From a checkpoint of a small transformer trained on Wikipedia.
Architecture: RMSNorm before each block, rotary positions, no biases in attention or MLP, untied embeddings, some layers without attention, local attention windows, exclusive self-attention, hashed n-gram embeddings, an embedding shortcut, learned residual scales, skips across layers, capped logits.
Training: a variant of Adam for these matrices, 424M tokens.
Each number is 128 + 24 x the weight over its row's rms, rounded and kept within 0 to 255. Layers, rows and columns count from 0. Numbers have three digits each. The size before them is the row's rms in percent of the matrix's.

# layer 3 MLP down (transposed), 1536x384, rms 0.0477, rows 799-832, columns 0-95
100:156110076111096161106172147136100173101132116121104098172120155125093150133146145102136174131115100151138122126102146147120104157098135130134130135088074131123149131150149140145168118187127184112143140137063125124106116119089150130110151075137122125096089112100176107071149107112114133151
104:138147098136135117115117132110148134101111103084127165160136198099081131163109124160142139102132097132147123120096157095124085187108126145112175148099130157175123144069134133121133114136159090100136141149148153144150129126100145129119126155125078147118186135172110117132157115125140116118
092:167105142124124131102123132139111138120126133146107135116129144134114109115100178150121083111110116127085139131128127137121138098138113151094116137094114129124137104140151134187110161129168167140128132084150162154146120131118106114107122162171128168146131133138112125093057128163103115119
098:161134135161206124135157150093085134089157167109103122132165095115140142098115118114129140117112130130146087154114131168119160132097161098108124111111135095112111134098161094079113129126122136122105125073117094151157087099109138111140134114152164146144122110086121134125153110135092165127
098:091141172138152133110093082135152074119129134111108130123111160098146118135111159133128119136149088092123144120135091143166110109150140134115112130157126142103126098124122156159148118119138149134097146107178121151141136111087108135136137110147107145109182119134176104139106114146130106118
091:083129119097148105106173089159167129139141105117102092123115126153146101125107153101132116126094146124109147136183096095105127103141132083116152122125158129174131124171182120134143146157127133167178085103149122117126168104109170136115111103140134137078135146120160116103089130093146116127
103:105139128107103097112110132134134110160157136167111150107135143142153122121098079158156076157135131116101137140153125151156119085110142127153121116127120161130124089099159168084096124137144118079121108155195111130086128111123112168118135109173129106113121158094149121065105127165121127143
107:120113154102141115167154123173101087099127135119131169120129111147134135099146111118098158158105122140158105198121151109119150124108105150091169131131160137183135103182118134138120127131157124149073132154133123110133092168142125157164144149095150117087099140080078147114123107117120130127
102:131127128154136151113122144147112111128099121119128157107109137108151163136154166129124134188125085115104134141129150165133132187120156123134169121151187144108128145125123111166100094133114140164099134144150132129167114128127152138102129159118118138121141128129127120104124138151138126100
097:160141113112147163185138180144144150141160114139146134093147134132148135148061106117093106152124074130138099157138107149084142168186116159125135108151118100085097169131130170135110089065099130154137124086129101152159135138122159091140124139109119113166127092160119083169072120119129156029
104:151111132140094126105183111126078131088144107142113160159106133111088114097117157111148126153137117109081109139096134116128135156110174138159127113133164118060102107117093166158114132129170152103136128143139106132088154109136135196126126133117142133114115112135130102127160114128112154175
098:113131097141097101137117097145099123094107113154183150131127122190120129153155111137132096094118143141092142118150192105123152109118125150087123137108117098149126095147144101151109133127178126175131163150136180117156100115097167124135132096137123118147119140161105159111077133100125105086
095:083091134133120139112110158170127077103145153130095138147094103107107132125077079136153114137152103070107138114141106165101126100162159061102139106156149133138160168145099172104124132183115113136160100071116137131083134115106121134127141097139099123129175125144111094109153128110118136132
098:157131112102109149147097149137106063165169152142147094135082132149154159121119102159134094113137151102089142070158101107123141127155101163131144121111127186167160135140177120151124134080166125134111111122162122139066138144108148145130115135152123128171117114140090112109161134142128100099
098:139151156125106130139143171086075144157094138092131148139131143126100091157107108138118108139167110137124152103102190115141113157136104138155102150151143135188125123135193120127139114121140115126116100122175148111137137077145218127175171112115113130157164108122134140122140114100136123109
104:121129140134118102140136135123137160168137063152171126133104109119157101090144155129112132165115139123135127124098102079163143133147118139187181099151116113101130131172116081155092130130136113161100116132144117133129130170172108104136121122129159123114118111100128139122139132150157147162
091:158109162123168106117134102166141140108133120111118156127122109155115126102095174112122137112127115145124120099111108152143111127129094155067127114128151153100124100163118134149142131096063169142119130157118106131150134090078124139134127147150075119100130139133170129122134149133134138105
102:078132105132136137082129122118125127091105133129122113103133126114114089152131132158155116158109119130156147144143138158157136122146115125162149129150130128131090155116158115160099089128151130151154091125138111155111121133122134156165124117122167082114147153131109069158102144152114123108
101:144122105131083154152147120140132183110148109136122148141129151122136126109115130108150095094077106080118093124108089102131081138122091121169108127142102090107099139120117122174147179115092129161161160126150098140115133126151129138148148104124095136153103129131179126100119129127080103081
095:132158102100104176116163173115122087121132130108118091135090102156112162113136100167115085141116072136117123101145142121133127094093106157089110102157155128133174104072161079094116181128135136131131152126092056130123150078093113143113071128152116140087102126126140134094126147125178101153
094:126114150084131139115123121085135094171163099143115179159112119110140068090154113128170106125122147100106164135172137156097140121141138112142142086125111131126102136136154149106168126164122151100102176181103105137136117112113106155131110103101136103121140084143156147134139144140138169171
104:134102090133143112076145118173135119133125141152092078144141150134160127076164179116087169111138122120105113104111113131141123173127099095146111131121160134140113116134122142132149115113122135106153108115117125163173130117137083115082161165146140143122118108136113094135108113101129093165
105:112114114143129099140150145088142126147140160100161134182114111126147136139142150125146124110123123149154117079176142109122114103111156093162138148123119126145089151119107075123143128151164150141122123117096169053104142133112142127124146150149129093156183118144124095120127129122150109114
097:117131103161116123103135137137111127103149101115166125099135126153164146117113170175140106149128160097122133105159098170097161137116173150151073171118148163125113147109158089130105095126108131112116156102131150121167111137115111119106109141155136118150102122126139122132160106143129115122
103:126126152120117150138160096133095119112141150137160133134147149125128134145116154123154134156153152136156152130167150086182133139145122128128116132138105140116136140074105090137153109121118135118154100101105132125123144119157170118155150191152145135116149114149105110128122111123087107129
106:124117111110144111116152145133134119112128145150147084161140118111130091120149155074118135100102173140120098107144102114118129122138140139117116124129090133109105133108180128148125097155116079158144168082095118119140168132109086110149153075124129123137129130121125099126098153116120191152
099:074100114141124096094130121139139133157132127134127115116150120146147116128121101133130129132139093143155156173153146174157128114146176135122108150128175102129137117138125143106115135148120120106134122093169125099138113100130081135122127122139107159083152139169153167099109127149085072153
096:098112094123098130171162137097133085116146133140126111113146088128140079133139120157178150139110103114100101132126086136097147119119134144136132156138120147119130114144120128151106154134125143118125123154157137080153142109127122079191173096100149126125140083143124040130109128085105167149
100:151131158116127133119101124110153124137134134148062156138090125116150131123112137113154104124088127149118168129114160115115135107114106135098122112165149113183119106167120136138122102137084120132115144089078107094132115091131115134082157139112110105114162135156131146080112128131145137138
109:092135155143105136111125100139132120129115154130119081096163158138122103127157135144127128101144155171172109118151109116149170119156119131123113171099088136153090104138136122124143093099094116131119134157088182171172133128134083144113142139133161144124119124112131193122139102131149100137
102:102146099118142102153119157156132140084113153108177127141113099122123107069104127127102156126154165124141123129124164102147101140114117178126127116119114141099161146129122176117131126138143126154106095110099131089168091097139107123148141116168166139092103144133127121111102091112124116134
098:127101148095119113124105133118143162148139115088162150129137135092138126126161140144159147127122131096114116078148085095139120082109082126143108129146117117111167162111140068149124126128160098113093125139076126124154078150139120145107164134102151142124137130123112130094154075109128140141
086:147115107104155065106149126188141137144153154113126091109139079129144116077111133123101150078088112141098134139169104109135105166135133123115122141112118118155096137075119099166154116172115137125159126121115133115156153117111112115131122145118099114123093140146110120153102112139134096116
101:118081174148173144160171112134143101120169148139127088115120132136083119157106131134125133093100169087131077108118096107167109134090127123127119133112163110156130130113155159148128107171132136108160118133080056136110098104128089124148187176158135079089123159106141094121130105128113097120
# layer 3 MLP up, 1536x384, rms 0.0518, rows 800-833, columns 0-95
100:124114146121133155131064067136123105115149137109147100138111136138153100122112105084131107158134143148165151118091145119123103090145136155145124116110128115127093090099109144116117105116124088141145163151113095133086103122119132153132090112143125160116085126134127118134128132122154139112
094:124142107120109196141122142143110177107124163133143152168139128089096151160123119112120168156129150126158106105090158101124084109107148187157118084138108126115107137078137143118191128127086124145176118141119138114113076099161126141162106096146120135122098163112151148143171145125080144129
093:172143127125106120134102119138110106142116119118153144136118161138129108154122112122125123131140117140083139081128130092178137125116135110144141115102160127147140127125085111145171116083146095125066154149159205115111075173109145166149107155120099138122131135149131125130171123175123167142
103:138106149124114142133149114153118169161153120124130133139155123074153136139130103139153143093130209185112111084167111139116120154131171120095110145138133147110162163099103072156121101130118122111114158143122127121168128090184164153101120128135161124141147170148090130112149100135110163149
090:104131103110118138110110144123067100128132087144102116067119130098132124137187149118119130136141145127090116109136118121132149139111049130120114107106115164101144151167138129153130160090130141157118136084120134143093108164120108155136157131099159147107124127121131149134152121098124142144
103:158104099137116141136133151126127132082142140094152121117103119090091120111167147094122144133136154174143095136093172116113092121091118144110128102121123100125110119104081119107117144142093144150090174119071144149169108146144080120108168123116193130127133088144122134138160130124155158101
107:116128103149114137100141118123134150132129174125131152094190143151175127123139099152093128147132137139117109155116135121151129162137168166159112102189134138080125135128135154159128132150122139131142134103106121160112070162096109121142123136106152139150094112162061100102154110096113144144
101:101130111159154104138116108102105152080147111067122120115118161145137155118140151125157142138146154152135117161103109158099172125151137129126100130186155122136145114097105139106141132120129134131176152117130119148158118137166132150162149139130190127099103143136134154111163154126176156127
099:152109164158111132108107102084141103115113144119117092128115129100102100117135141113165141118165158144172125107072172113127094135103159120145124134125112138163170125141117123128159121140120121131133121149161142144133122110116094123123141124129093126121091145139126171054125138080116091100
095:138141131143187134137107106131110153170110183113101100080155123117132094132124165161152123169127116129158194130138113112121137083095102180088129156181177171123130128172086123136120180141166121116128102121118127096165121143122118105153127151127105158133118138108160151087138137134145167108
096:139172128136143136106130071141151130139163161131101122127168142120138130108113142127112153118145118108135122126108125122135103142133123113139081110120141124084117124130118156075113104128083111083090132148177121110067122147158085123099132089140104157120144109099174137119162149134123106183
093:112126123130114105146136116132127131146132133136138129099198131125136121101175143141118197110133134197123120152129163110157116132138115170137086148075133084152097105112153077124118150092125129107138144184115118138119128106136139153141120135121138155122088157067149166126143128136118103121
102:144124166136112117124152125111114136090137129105067118117139144085124087127110102108090108148170083124131143087126129123177121131144193106111142117149154084096125156132102100122131146193114134071120133160121138135119103132152126137162140116148134126156105155124104138134121179131105117076
095:137096140102104102152092122107114177114158115146092146122184135163156127125115108060121127108107139157092092069137141127117146067112152115110129144135155115117126103088105146154126098104107105129149163175151134119090112178136126126099152125112126187135123099147142141115157150158155125147
097:128137167113135130176074096121105112133108124134126156179127133143079130136137120081107162112108113118145132099102127151106171078136119141129113113129109112122112119120116080106119138129139140127114130141086117137090112165117056111110135162146125134166115121111102170128094136117112140129
098:132101174130106134172076143123070105153156090131086145136100132106169119105096150083116136141157137121123111147093165115097101127151103129131122151126139125182119149112115103128157126121132094101129131102141141133099132088110139109096134120132159116134117135134129143110112146155119141128
098:129133131131084131146086107137137097127140135122106134127112125138080137128108118087113121097117147113143146093115143152133131081126111135094172123123165129088142138101118108126118130123120129125108143117136135126084107158102116155131116166134129130125151113127093159145125141136123132134
098:150105119116137118104130116160145123124158136102096124125124142151118111095117126095159134138131159128156103134102133163166132111111129139104182122123166157127155149162144059149109117086109116150133162105120127106112105107121137138136091108105127132106153133118097113125142152117134094127
101:109107148121173147096116107118144137151116121113131121129160110114141102120126127140157127133133120136208155178091136113167166110123144123144121138118133103114113175108145133124137104111147116148155140074107154158150118149085128117113179108131135165134130157128120118138112124071139127082
095:143136120124123106123168127159109126189091105110135118124128165115139145133121143081087149128147117154125141095083104155129056122140144166102108161141141105111121098134118131173121165099135099154114130114131114068149086144147160116163137122133181168145117116162116112150172134142121140137
105:149163112153124169110145133097095144099165135113142131144128158078143131152134141132064122159132144135105130191089102109153152135142142147141112104095114150121149183134115110122127134142119104086139115163131132111113120155149124116141146149128123137117134160126095095169139132117116140147
110:146130108176124146172123085136111072132158161122173107111119135150114110151132101132107161134143131109132113088110160148137133141093113143111165097144108125163076143114138096116137102133127120110078105133168122096121122164105120113158199141140182113147129124163114135131154132101134134107
098:107141120142122189157125117131102096135107119106144124108143145115167146112080122084128108095135140154082124115089067105120134131154104121127118158115164107130116171117102094168134144062093075109135124130132149111177117147168094155121139092111115144123125121113123131151131165136106142155
097:095141103113155139117146109117107108155102178149127142133129118127171070124110124096123140141152136158119113108092108090114173084132161130161103127117189145101149132129129157086133111131151073161106158141124106112074139144106093164127145108137143131140132147126164117139105141061130167133
098:102109120151111137120156141099114139130141138130075125133079133134139116178149104141099116148148110161111140086124207112106142150104154196141132153154144100149138161110119158086160164128152152135158138126166154128145091131086133106141113129137151149152107099118111118120107113106142145106
101:170139149105135159140134131113109115135148149103130127147108110112151109140123096093123119144138140131087093104103111152129135111110095153130141108142123135139164142121110135105120124172144099157100162161123110123149138110149152143124144118127162127117147130149108110110151139141113131136
093:171121141147134115164114116127111164144149137144098096113133126120116094178097155115098146128117145128134129112147127110133100080133099179173141136126127080136102170128172116146171089123128130116143128128136117112139101115131101159127143140162147180083171129121155152120115160119093130097
105:159131138146107148123124107092128144155125134124115167110132156122121114133119141143122124120149128124142137124122139169163145166145131145131105101122119125101146132117124145121126131141131079131115142142114132115114130155111100146160156152108131131177103148146140116128197132122136092157
108:124135130176097118126115133121100136152112160086142127103083094087127045143139102152148130157160145159137149149081159128118130123096108199137122109116141106169127134159095159127126100101121136165172121131140118138172107120123135169136148121111092162125141123119121097095148127148098166116
094:176134141098110116119155169154087140135095141093107122110165160107081090151130096110099135130144143169141127164135140128145115128102111147150122145128156125119136156126134098139123124153119148111107154180137138156087117108149081130112141148108115180164134133158142110114134126088172117119
098:159135118138125098110112107101140130168097147138137108124104144088124096124123080144117114166144110122191178145109137148134103142153168167101111117069139146176121123123109157092118126099123133112133121120169203153144141137104132136123078146161115125100125127132137157112093171120125142105
098:126114131125127175189137143126130139116145106150137163111113176081104159149125089071145090107127131144181112150142113127094154130103135131113107126118124158123110128143157134114150125112165089122079117141111135130119110142164127120100124140150151135167093136137084149147146174111138154137
101:096173129146137111145132136087124129158086143117121133146107130144085150119147148148105120146159122171127105108144113158099148145086144094174076130158072136130150156075080115119117151130127110084102119135102111145154100173129094125111115138127146169113133122157109113132146095131108128123
096:156118131137096142116103095146137157137141132149128115102134167134113136125122152122101139158126162138150146073127129091120160134134142121142103168123112105136106131142103071156157150098113129113096090154085130119065117105131128125149079174130148123112110119145114151127114092139146158142